Weights of a small GPT-style language model, trained from scratch on English Wikipedia.
Size: width 160, 2 heads of 64.
Architecture: rotary positions, untied embeddings.
Training: a variant of Muon for these matrices, 238M tokens, 5265 steps.
Each number is 128 + 24 x the weight over its row's rms, rounded and kept within 0 to 255. Layers, rows and columns count from 0. Numbers have three digits each. The size before them is the row's rms in percent of the matrix's.

# up: layer 2 MLP up, 384x160, rms 0.265, rows 86-111, columns 0-79
# down: layer 2 MLP down (transposed), 384x160, rms 0.16, rows 86-110, columns 0-79
# gate: layer 2 MLP gate, 384x160, rms 0.283, rows 87-111, columns 0-79
up86 107:176133152162195137097115123149140144093113150126148137148128138122170140171122130086150146129131158108161129119100105119127154146111157146101106105101056095083081158103135138113114111155132117127116129136098137158073143114119140127156099123
down86 103:120135103144152159139129127134118133154112190129114122116170129183122138149125137129094125190141149144116137129121091124127127171145080135157130112124119111099097118079146113153128118097155156150136123112117132111111154160151125129121162155
gate87 100:107145123128146132168185140096154124111128128131161124113127128124131150135111088138087155144161115145106128152174101123121186128113095113136112142152141130151110142145147126088114078178096100150143169177102155128099087127116142112120151131
up87 102:105102146108102144143098133110142153178099131140121129098112118115150120114102109121173113127129100140123151134136073166110128127128128097112135113135093099088116183148090098110134107135119075143121139098122122110111123137179116104133118124
down87 106:160093114129111103154107114146117117103143130109129131164146113178132102115157110171133157139157117142139115106132106110148147121159092135141137120148144146162111101141140124120156127143120134100111102109082118147139082102106090164133094096
gate88 082:148097128143134092135087138102192069165102150141133120115089119147138185114112160098134136129123106111146134102138136165125132149144100140131106122131111092132129126146126121155112083154134128105109101130153116163116125140129160127146125115
up88 083:131113157121132121164104119136172126151085107141124138116107100156141185121136146132151151139170178117141114115115085096141135105114085134156109125103136141105121096124122147094112072117119140144161103135103093159101124099134103155163133077
down88 094:135060162086118107154099158105159127114146097113105117155154109128116113137126114135134146111139105127091128100127131121091162121156098171107159100131100126143127152118089112080120124154112093140181138135083103123141175142147162151105153127
gate89 101:119079089130099111153117138105200115134135128103116125151136127108146085110145112173105164135144153108116135131162115125133076132125137149111124150123138146130096139119171116136104118135163141123163141131155102095112097128122109161180136090
up89 098:145142151148136101052080122151136090142175108144115117166091143106111154121118107134150125145114114118166113138147161093154167110074105099109111152089137138087152106138113185106156138114121095125096132138138149156132163129157129086116148179
down89 093:135098122117140158142103120150077135130093135105101118136152133147110074140126104118141134108142134130135118140120138133151183183105135172107127127105114123104131107122124117142126075129135095142105132119127119177125128104120119173121103146
gate90 106:151126143092117138132145112115106113109118159096142142107073108099132143148154120153090105131129156133156165096116158121137106113104081113120099142095100084193096135138136098151100113155181114084161105137229186120132143124097094145137134132
up90 104:116111141107133148094155133087134100139122166124177152141121150156102151142115142146095115091092137138148125123100139160098098138159099118107118166140082120179135149123123151194101098176163126086146132107122131114082106126124051110145158163
down90 112:145147141081126122107081138133106091112158123083119120154167145073118107138115158120129128153125143129129098144126146116177143089108093067102121142133093149111156131123166104112112098135136126134114149123146170151165118130097139150167183146
gate91 097:108124140143158140127134122104121170140167065165141114188112149096121147100117155140101114148124081103119152134136116131086108139113125136116130094094143121109120129066187125144098122132100161146111085139116127085166090148161097139179126122
up91 092:147117116086154152132098094118152147098110140160109146138100133106103166158160139140124127122092151137097135147109127091120119148160167096113113103103103125082132145134131114127140126163147146090108112148156097115092135123128096133131112159
down91 101:150132104105133146102128091120118161140103092117117144114131131125161108105098150122144108077134148099118141097122097147185149107163122080098148141133155142131118151134144164121126173150079118166125093134094096117140119111083169108158140111
gate92 102:142167144154107096128159155116149165102142128127150148139119142132111128138116155162140151122119136077158090105164116097142128114096112130147124107123108100115117081153161129101146090154152075108093141130175137075092125110124114148124122131
up92 115:170148146114117134158117122151098105161164130116111115198162096143135175160098097196076098131078163149099102087091099112145101117127133129108129119157133125108130137115143117143142151113157117133118120128124125136130115135129107086147095098
down92 102:144108121120134080142083122103129136108125121121120107136137107109146095103087083123164113101126157117152143148153140150135108140149133115103154087120129152134119087136114119169092154146141143131143133152173119158133127132120113163131187134
gate93 097:122160130136147121105126123099169127109140139163165109115118156117134146190121151138166163168109115108078123134116102155138122098144123086089120085101052144098163105107148147130110130112156123118159138111111148145129126161119120128143135118
up93 093:145120139143104108119115157138128151143123108153156110138104113122124112142158134101121079122106119087117134148086109127101116120103087175071153138116132126131082130123136170125088150130136149100140169144130146139111115097144176175120110107
down93 094:110132134115131155144129122064099098139109137142142110159142104208137177123115109120111132141093109076171125140150095127141150131154082095152130135139152127160097124122096149114121141116115090154127129172143108129150113150150153145156114090
gate94 103:115110139134127118136088122118145161126141115128144080132096108165117126107099126153104137124127140122124138126138165106092094184050101094170102095120077137163071134148137127071132096111109179117115129127088111118085143123103134098100115108
up94 102:125148147142149122149129113122104141149134150128115125146143113097119126141134087123163116105073109095120122147163135139121176096145142136133144096113128133146119134146174107154074115147134107154134131114090122093152160169083151124092125155
down94 103:111153137089136132132131111143143138121133155138101161149117102147104141146129170120185105124124158095101125143159120160108090112112148119151108146131151137145152164139117111141093135116132130172109114097204125133124120097126130093142171158
gate95 089:121127125118131088109143155165138175105150132116136141138121152103170153099133131136109161115128133087133116120087133142084129141088150137096154151166144134140120128114156119081137145096130111158109169114129154142140130146141100148127146136
up95 091:139093147148122139119150160131160123130134136128132152133129150133167172076103177101083123108115153105158094089118135143134134137125106145104127148179121122166158134095159109098076132111099162115131161121125147145153145118110117103110074157
down95 096:136126145127151123098072098126148145170093155103118153168140133106122143133098138147142149146143101106146150128082112139150110127074104138114114127119085133161148109149118112059096106144150097147148111130122132123138108173182157128142133125
gate96 084:120099091103143162140055132124127159126149140129173166172116104109110164129183124087119144132102137121141138111130126131120135128135146148113139077126125078133063122126193101136136089115144078131118141161110107145141101114130100118131147137
up96 085:098068122131125143095154133137115156117128168129145099132132114129164139132124122120145153092176149126114102117142098101077132127158110099101121128136092153106130108158128133099122191127136129095122103096156105141117104151190107095118172151
down96 095:119129139154106141170128109111168108113135120126096154118152126107136127153148148134127080164148094123128085095118140165159107147121160173123109174105103161154093096123122148122133207111129132136093167164132078122123139115106118110132121121
gate97 102:100112110135136116121140152135132096156099164108122156141147142104138146107124105141150077121107141135113114066094125151118126140145145094122120153109125161117128127097140150117153067071105138125105150138118143091122140139166161162111050164
up97 111:115146117095131178135116131159136092142112126122163103120065158130091108137110128128129105075136119112117153095140169122121172148161092134125151120113124118105201125176176126112146130156129109160125161180071110148141125137165154125148117113
down97 100:125126115164090139097102137158118100087107174074111142121145140120110160072137145107163169086131125152128158108118088105153116118144087139160114094104113110170116120145133112136116134116116114111109148107079132111088162133120139128095141122
gate98 091:115130168076104101108156111152093138093088095106118198138146164161131189158138157145122118135143123110102149129157134123134140100132147090129137158108101109110117171135122152152095142107119137115141128131107149128156109160078122126098131154
up98 095:108154140092102154128142130135142116154173131152114131108102140149110112119121165110163094083150111118113123132114091156113135118159134103146143162138155106175108143144141124110094098133127130123145109100166125111099131140117102044117158147
down98 091:144106096158079056130153090090121171134106121104138138146120092105143138141105088118104125121122135171101121116149126111181137117131121110172164133132121127150126136133123138150137119165143135105158105095117117126131113143124137124093131136
gate99 095:112103103129171123128113090167125156114137141128139142104192142152122158134176125121113164148124097105125176164135123149101122126132136110096094072156121164131137110090133127113183182109147137139103079171147092124122139129169138170149114140
up99 098:089127110100177154160139139109115174136161133109136121130165100148161133148154135116140115183158112185120107108152159134075127078109119111117155112130094131119126115133130105118104094114167101141150164119155106157111124117141176129145158123
down99 101:129108156135111137130120140125149122140117120167101125115137160139160095124142144123162133157103149167109100127112142153163130099178154130133103160095120134161134115100136162108105106122153067122105149148148141183092166131134112104135158129
gate100 090:123102157169167145142119147117090123169111079136084115124161142154123123131097111118158112121160104122151121165110136110099118124105123085165122141104083139162104111100086127127085110136087166157171139112126111141111128126103129135114130146
up100 085:114135129118114125131126107134079172130118138081131103106070089119139114164132189165139153165155130109143124098161147113180122140187105142104120173092130071096117151173145149134088161114117136124153169140126117147125128150128129110103122146
down100 100:129156119119148110133114124161126148114119132139116186100162105128100111148156154172127153159122110138087109120161117117112098113097164105122152139112129170092071163132121131167100124147150132128078098178143092175143114115099106152085118129
gate101 110:162153095157108161149129117128127132168166118092158138185104136100120114108148127126130106156094084145115082118160127164145123108117105108122104111159114138125163094098118115139145118133119068156121164115128129088130101136146149122121120122
up101 105:132071134138144139104169084167153130126110094130109158093163114117108121092143142113149147088152133103127153119134121144073136140131145134099145133124152118145139119157157100134076141124127105125110131127181105067113121133074180126105129099
down101 103:118116124149120123149137134122149148179142136147113111154133141118085101143127110166099103157105116134152143119124126124117069121102094138171114091134104123152113089138138167157115131120131117157151070119137156125132151141106154135168162113
gate102 106:120071139169157130187149154090173155150102129095138117086099133141161130140128137134103137131129098150164146129082120130144116118160147127111169111138123158149153105152142152169119117098145178137136094180159122089113117114100115133173169162
up102 103:120103091132117099137148134172128184152142097100132135164130143107164093104109125117136150110127116112103153102097143132138107109169100158152108147088117158107151125127135116123144113115110136170163132111130088108134135123101120175140170120
down102 104:116106161142127162153162165105131151149119127128112135134156143138152155112097150145084142109182117122116095090118128131195136106132096139133099115124154128093166143114125104119180115115123135122154148117130166115129114125137134152131168194
gate103 109:111127116138149147086139117111129130173101140140129118133182158125145144158095093157082107102164122128119108112101116118100117127092146167113130124097125146132176110111144094155090115146094104113140138103109126160134146171109168116139103085
up103 112:151117143120140120103152084128136126112102104141155101092081158155100129140133140141119135155125128129142153107134101127144102130165156136145154106100085140124122133129099100117171099107140129120113153130116173151141106141097195117096103152
down103 102:077153123135135153119187139109172119127095125122120125094140153110123171194123132102100152114162123133164128127120143119115113152116141146114090120144138161126150090101183098137130088143103126115159072098156122104126112140126123120125108107
gate104 099:129107125147075105137111150093151121119162135141141109102098108151090158124109102147173072140128122136139102111123120126104129130171145127125127073188113101111112141158120135121134119094098134114076159154118179146114139185130114110151155141
up104 098:115054129150111104132133121124111111158146111135157096165113121149132177120100139087155068157128155128139098136121140089139151072098087104127146106141117163093164131127128133132083137114163150152135114115127142139110159111120118157116113159
down104 105:123159168148140114133147169179124127125097104122129125113106143123194135118103107143107077088115106131115109161183173158108127145148156100087107132142152144160127100126113123102126123149129089140158159140126156120094126086156144127120068164
gate105 101:068111144129151145114119158117135157131159130161132144147133098130158140106116114134159125147151155148154097157141084114104137134115137080086061131140149125124170127135092129114133185151109147146131127113158128120148116149144131124081085129
up105 096:154148156161122110114134115100152116111146143133120115141153138090128094137172133155153149150093110115110130195162097121129164101124120126175127125121140134160115176135098115105136102121131165132090112141120124119126124173114117130112133159
down105 097:134119108129135148124098115121177130152078085113157140118118131129120133174146107087186136165164163091127146106130127119130118146150115124137077138073144175145147098107113143146095158127194130102103140109126157124104109121111114153133131154
gate106 107:132152146109084150126135142130149124128118089082127125139144138080147160141150166132076125134155153162091119099128130134072130130103154096111135129147106068143149133115142177130145087096157109138081116088080128144139133132133139122096105126
up106 107:160140111142134151157120123123102123129088144132088124127136134119113134126103137143128111159095161124151112107108176102134147116092139097091141146110117124097066084166115090142132156114120145148099083161081111133136159108157094097112131152
down106 103:127135135087141123113125129096075126119097169134119138160115101139126095115136150122182155136155106110070183125145137138154126094154141123166117146101170146114140132123125102119135158123124145109099091133124120118115102125100121136103087117
gate107 105:120138129138153082154116193118069162100135126164107111160121106152132105153103151209116088144144135116131105096106121157114120115071143181120113098121166137122092156127116070102099077117122118157141162122135132121108130155140149138139083129
up107 096:096112112138124103132102164146133151137148103122130095115175124144112139121121127126160074161102115123079130088129114110120092138147137140122142107137129089118131146108097142084084141121164163109145134138126121141157079112106104093138097147
down107 105:125180125145116156154124125133139099122153077118152124104140166170128106171105147110162150155164112114138112146135135152147177152114106138158109130143148106107146100071144105139086144124129143132131146111086124080102169119085151159165125103
gate108 117:132136109116126162174086096114141183117168138142158139185097134081126156108155077167106112113139158114125082092156117133143110087074114129123099129102151126082123151094129110152135110111139113146139140133132139148125095121179129094098124142
up108 109:100109110126140132131147091141175120143129140140142154136136149136091145134155167096140128155102085162129144161123120116120142154153121172174147107161153078150121145138099136134115142126129110145120114100130196122125138136126173156173134087
down108 100:146145140121143103128152125109137119131164109141136090100156124194108101140111126141156170160148120114115138158120122104128157120148161119097122139152173110135129103174111108119125084062126101163133101133016144141127116106163119137124117124
gate109 097:132115102168123167150118159137115110174077105170142149120126134147141088148151133115089135128133108128092109135120124109107182123130091118111109137169137093151071091128139115141126157104091095145102134104112102098114118173130090087112122113
up109 104:141117118129174149124143155150147108124116122166130088075121138145165118176157107179136134120085105122083120155123101147108112152133132165158105104103142125062121166142128131103111142081118118124165110117114156143161102129074109094128149131
down109 096:083110142144104134121136100143098111145152147156101142188143166132114105120119128141113080139156165100157126106108113081109112174141148163107122115143121138105114129105140121109091136164123123107152186112173170118158192150120082113154130085
gate110 104:149154119117054135138146162088131147112127115156092079093124117124082121132107089106115151164089136149149129104155164122159135117087143127126079097155114125158161114142090130140156107103128121115112152089164132184140104146126126121155103129
up110 097:110085094102118119088125103122131102119139123136160150139103114129180103163101139119112140099117077108106106133113119182083116121132137113170121063178124128133122151165136059140117124108134136156189152168154121120125149131087116150126135108
down110 092:134106121144125135148127131149082098151122117115128134146140155084125154113137094137166153111148173161136141127166175117143163104097110138129161138131150158106126133128133100167145130108135133131106135123138094153125117141171152150091142144
gate111 097:126125100145149160167157124108142178159159158152120136119197134146133094113143157124139119134146105144172165108159144120159114118140085130126164136133156173179116131150126157142107116104157115106124163108122128137145108125129120102109103099
up111 096:119163116144097116146136159116139190117104101112146096090135125120133063121109099160149114122145119088138148130153111131097080146101147108116110117130140139105171071155099124118136138079145107146066124086138114154095095154130118142127114129